{"num_hidden_layers": 14, "hidden_size": 160, "num_attention_heads": 2, "num_key_value_heads": 2, "head_dim": 64, "intermediate_size": 640, "vocab_size": 894, "hidden_act": "tanh_gelu", "norm": "layernorm", "norm_place": "pre", "norm_eps": 1e-05, "positions": "rope", "rope_theta": 10000.0, "rope_fraction": 0.5, "qk_norm": false, "attn_scale": 0.125, "bias": "none", "tie_word_embeddings": true, "parallel_block": true, "init": "normal", "init_std_qkv": 0.0349, "init_std_o": 0.0, "init_std_up": 0.0349, "init_std_down": 0.0, "optimizer": "adam_atan2", "learning_rate": 0.00147, "lr_mult_o": 0.851, "beta1": 0.9, "beta2": 0.99, "lr_head": 0.00571, "warmup_steps": 412, "schedule": "wsd", "decay_fraction": 0.689, "decay_shape": "pow", "final_lr_fraction": 0.0, "batch_tokens": 16384, "max_seq_len": 1024, "doc_mask": false, "z_loss": 1e-05, "train_tokens": 93500000, "max_steps": 5707, "dataset": "wikipedia_en"}
Each number is 200 + 40 x the weight over the matrix's rms, rounded and kept within 0 to 999. Layers, rows and columns count from 0.

# layer 2 MLP up, 640x160, rms 0.101, rows 610-639, columns 0-79
164,167,242,237,245,198,180,204,171,210,142,173,196,160,189,199,139,210,249,199,194,239,185,198,236,223,143,184,165,237,216,188,233,227,196,174,175,147,217,209,191,199,160,203,234,186,229,236,189,216,197,208,197,171,180,200,234,164,216,196,161,161,197,196,166,181,199,198,161,201,171,191,188,203,173,180,223,176,181,209
196,142,221,187,169,185,218,181,220,184,191,170,190,198,174,181,177,209,175,195,198,195,176,100,144,254,192,178,259,202,224,156,213,325,122,162,158,134,159,119,246,166,235,293,99,284,144,150,98,150,166,313,183,173,220,202,214,235,236,200,249,166,171,242,122,195,88,218,193,209,165,253,150,254,247,144,197,214,221,234
185,236,226,251,191,190,184,175,209,213,223,182,212,230,178,208,197,156,259,197,238,215,195,132,174,190,197,194,252,190,141,200,176,236,211,181,186,251,165,199,202,185,182,186,119,183,242,129,182,189,200,228,193,204,217,193,204,175,182,255,165,160,213,134,171,217,231,240,240,176,159,190,223,165,222,131,135,219,203,217
189,214,249,162,187,206,187,198,176,150,224,256,260,111,191,239,169,236,269,91,228,197,201,146,198,207,211,156,180,197,225,213,187,152,177,196,163,190,279,220,227,215,189,150,153,175,260,268,215,126,288,165,219,245,174,167,178,180,217,187,206,190,182,231,246,259,162,190,219,165,183,213,191,191,184,216,187,195,186,227
186,173,205,254,168,127,236,174,207,151,173,249,136,114,228,185,202,191,174,204,226,223,269,137,233,250,178,224,210,213,254,163,195,171,142,170,182,183,196,177,125,192,127,270,225,195,241,202,152,290,223,246,199,249,170,182,231,224,129,240,153,169,169,258,185,163,192,224,201,198,156,200,158,245,161,119,231,250,194,196
165,185,204,151,258,295,188,195,186,221,141,191,267,175,213,193,118,162,232,161,201,285,204,213,234,195,211,198,204,187,237,172,154,214,179,155,192,150,193,168,218,201,162,216,193,230,167,172,170,156,158,149,127,158,218,103,166,230,210,192,198,137,228,247,199,171,189,305,183,183,176,291,155,175,236,184,226,212,239,215
142,225,248,211,217,251,158,200,160,120,209,164,278,167,171,239,153,154,197,173,146,147,201,190,214,180,146,267,217,185,280,176,147,183,173,137,129,225,234,254,57,187,78,245,178,179,217,287,239,193,227,211,117,197,290,211,221,191,150,212,184,195,99,204,196,189,164,269,219,181,136,249,247,217,181,175,184,208,94,173
151,144,91,275,256,158,210,189,178,179,194,197,160,76,139,288,147,236,219,248,215,213,177,199,135,206,126,249,192,211,244,165,175,199,163,157,241,276,204,201,151,187,152,227,163,217,185,215,149,263,286,122,197,230,174,180,217,245,228,186,257,198,150,256,167,179,205,212,198,197,131,234,133,178,216,157,211,207,225,181
195,187,168,240,206,182,185,210,205,200,192,160,196,171,193,227,122,256,163,162,207,193,186,220,256,223,186,272,241,234,212,175,251,245,264,195,189,173,182,187,230,254,216,159,209,239,196,223,184,173,97,227,150,188,273,113,184,182,198,221,156,177,189,171,140,180,165,169,228,165,214,165,256,210,179,249,270,184,140,231
170,168,220,181,238,228,176,227,198,97,179,201,264,158,158,148,104,208,228,208,204,190,217,245,263,228,177,184,158,134,211,198,155,274,135,155,148,157,253,85,191,143,132,227,318,234,193,144,165,186,166,204,220,228,177,158,262,173,195,298,229,145,226,206,185,172,131,268,203,194,179,289,208,240,219,117,243,199,175,215
190,147,166,214,137,144,270,201,258,220,200,167,170,123,160,163,214,149,169,167,264,224,117,209,182,220,191,186,251,228,260,206,192,295,221,183,222,135,193,134,204,204,182,218,162,145,191,175,167,232,199,192,236,225,185,189,197,152,214,232,186,182,175,277,144,261,242,197,238,255,187,191,127,193,238,145,236,223,223,242
165,162,223,193,178,190,235,120,141,190,214,281,227,169,205,181,150,67,211,167,176,210,150,168,199,208,170,202,220,232,227,136,176,229,135,187,164,170,210,207,133,199,240,246,218,186,242,245,157,295,230,219,193,208,180,209,186,188,216,194,242,166,207,184,182,260,124,213,211,219,184,216,119,226,133,157,224,244,137,211
177,153,232,173,220,222,204,171,194,208,161,215,213,153,185,195,148,169,170,264,178,208,227,193,224,192,154,164,221,216,191,211,161,186,217,122,130,97,128,202,220,178,75,162,201,204,255,250,170,239,164,223,134,173,181,201,262,180,180,227,166,171,190,269,178,219,194,286,183,172,204,263,213,174,185,157,157,211,234,204
188,174,162,186,215,259,207,223,159,150,158,151,182,263,199,287,163,183,266,143,168,158,183,247,210,185,152,281,255,199,172,163,135,273,150,130,196,131,187,141,142,195,84,215,238,252,258,243,172,191,108,248,101,254,205,159,255,173,146,193,169,217,198,214,245,176,184,276,208,198,150,184,232,180,135,192,224,262,202,220
163,208,275,191,175,218,134,248,184,155,217,245,198,156,273,212,198,240,241,155,140,145,220,251,175,162,195,218,157,151,163,176,229,220,213,193,162,176,185,153,234,169,199,230,201,241,221,224,202,213,224,173,231,249,237,218,244,187,185,183,234,201,169,215,216,201,196,221,172,238,204,207,201,140,142,181,163,197,185,193
145,168,216,139,244,185,164,222,182,206,165,155,243,179,131,175,171,274,232,198,214,175,150,202,214,181,169,242,183,187,159,164,271,245,237,198,149,124,142,146,278,129,170,172,255,215,253,216,169,163,192,235,193,129,252,186,214,199,191,173,232,183,267,257,163,219,141,277,187,180,238,205,186,164,155,173,207,233,187,229
131,131,254,198,264,206,202,206,235,210,167,137,269,208,210,214,136,229,219,188,184,222,210,216,184,220,141,155,194,272,117,152,216,246,248,158,217,192,116,164,227,145,185,168,236,227,257,205,124,164,189,219,224,178,204,183,254,186,189,194,220,179,239,210,236,222,117,233,200,231,225,176,204,146,152,215,184,151,209,176
123,239,179,205,243,162,194,237,189,159,226,214,245,155,242,205,131,118,201,221,249,221,90,257,167,202,202,152,152,197,151,200,221,241,243,240,215,128,170,135,127,256,212,248,217,114,239,96,172,172,228,120,238,169,226,140,151,280,170,121,206,194,132,238,248,167,148,205,204,221,182,203,203,154,203,224,189,178,165,227
209,191,231,176,188,154,237,198,240,214,204,187,251,142,166,190,194,112,211,154,222,167,198,223,235,233,200,161,167,315,184,168,165,284,196,172,160,228,269,224,241,213,189,228,124,169,175,143,186,206,178,150,210,133,241,163,265,181,169,226,113,164,221,210,179,173,244,159,168,203,209,175,164,203,160,265,211,163,144,166
138,205,127,206,267,143,156,142,199,177,184,159,228,218,168,241,117,279,240,183,256,195,204,142,204,220,190,201,153,195,181,189,260,219,172,181,128,120,135,180,247,144,122,204,150,271,190,135,210,253,126,238,123,238,283,234,215,248,129,179,249,244,218,237,251,231,218,250,175,201,214,219,212,216,192,162,165,205,173,233
134,151,284,209,178,123,243,123,234,181,204,215,193,144,240,187,213,181,215,86,246,196,124,190,183,218,157,96,139,188,186,153,235,258,192,218,220,150,168,235,99,244,226,270,186,204,210,180,188,254,144,233,216,247,183,205,213,173,210,167,203,170,162,184,192,188,166,156,168,186,147,190,240,244,221,168,264,164,220,164
177,216,143,212,223,139,241,136,202,146,174,261,160,139,178,189,211,161,220,90,219,244,128,282,213,214,137,180,136,244,310,197,210,167,179,205,171,185,257,172,245,216,198,300,247,184,218,247,176,238,247,211,133,283,162,223,255,172,213,211,159,203,130,282,173,147,186,209,179,242,171,187,147,166,169,186,282,197,277,195
171,224,177,219,164,237,161,207,219,200,139,214,264,191,170,266,152,244,127,180,206,206,195,186,210,184,203,224,219,179,184,176,244,224,195,162,171,166,181,209,245,114,218,192,185,134,277,202,183,158,198,141,82,241,222,168,137,186,143,245,137,155,213,167,203,163,193,158,215,218,149,204,254,169,202,120,265,187,180,185
191,183,172,180,205,153,278,213,126,182,136,242,151,225,222,227,190,197,210,211,182,248,172,204,188,229,214,172,151,237,181,137,124,271,103,165,193,186,177,105,178,217,242,235,239,200,274,233,172,275,201,178,187,227,239,264,183,239,220,174,179,204,213,181,186,211,117,226,210,211,98,221,168,217,168,157,154,235,194,195
179,242,240,225,194,193,205,189,163,158,245,205,189,210,184,217,214,218,250,84,236,183,221,121,201,219,197,213,224,208,198,212,217,192,164,224,170,212,261,224,194,175,198,226,211,253,232,176,153,244,247,254,215,213,203,246,210,167,147,144,212,186,173,174,146,102,173,222,191,164,149,218,196,226,247,145,253,140,187,210
194,241,329,241,209,198,227,142,155,176,183,187,220,126,146,267,185,209,262,158,222,218,229,173,230,255,216,300,195,186,260,77,242,166,166,227,196,211,194,187,230,130,148,202,223,215,171,173,182,206,236,208,273,219,227,134,252,204,196,265,151,163,206,186,197,203,262,149,158,192,184,149,144,169,218,176,264,215,140,194
186,101,195,255,223,185,206,137,237,203,230,265,150,115,207,166,180,157,235,160,250,230,163,132,199,166,206,153,184,249,299,147,217,149,245,187,126,177,195,237,196,181,167,262,183,150,260,161,161,214,236,127,223,164,100,150,297,229,231,212,175,106,124,280,206,67,239,156,144,261,145,214,215,204,230,247,276,219,216,227
230,213,185,263,204,278,252,190,228,179,78,189,201,213,189,255,149,203,281,133,233,233,264,204,295,217,209,219,205,199,207,143,182,226,149,177,181,235,227,186,129,198,186,197,177,147,193,192,216,211,225,251,184,216,193,142,259,192,239,217,247,120,232,211,205,176,183,199,142,227,151,184,145,142,226,151,252,289,144,241
179,210,197,237,136,278,207,219,210,186,158,159,202,190,204,233,175,245,290,151,173,171,216,277,216,243,190,199,264,243,163,156,210,158,177,191,140,187,161,194,226,201,117,233,194,230,203,178,245,149,228,237,119,206,280,211,275,171,226,188,243,187,208,202,196,115,160,148,175,201,213,155,176,151,151,177,255,247,191,219
143,224,160,223,186,210,214,207,174,148,96,223,215,127,186,152,175,204,252,212,221,234,128,167,158,190,182,211,139,134,237,137,185,251,188,212,154,178,233,228,218,191,135,256,152,162,243,175,185,267,274,158,180,272,180,219,173,175,198,173,202,241,168,226,187,134,142,213,146,170,206,215,258,140,191,209,173,144,198,240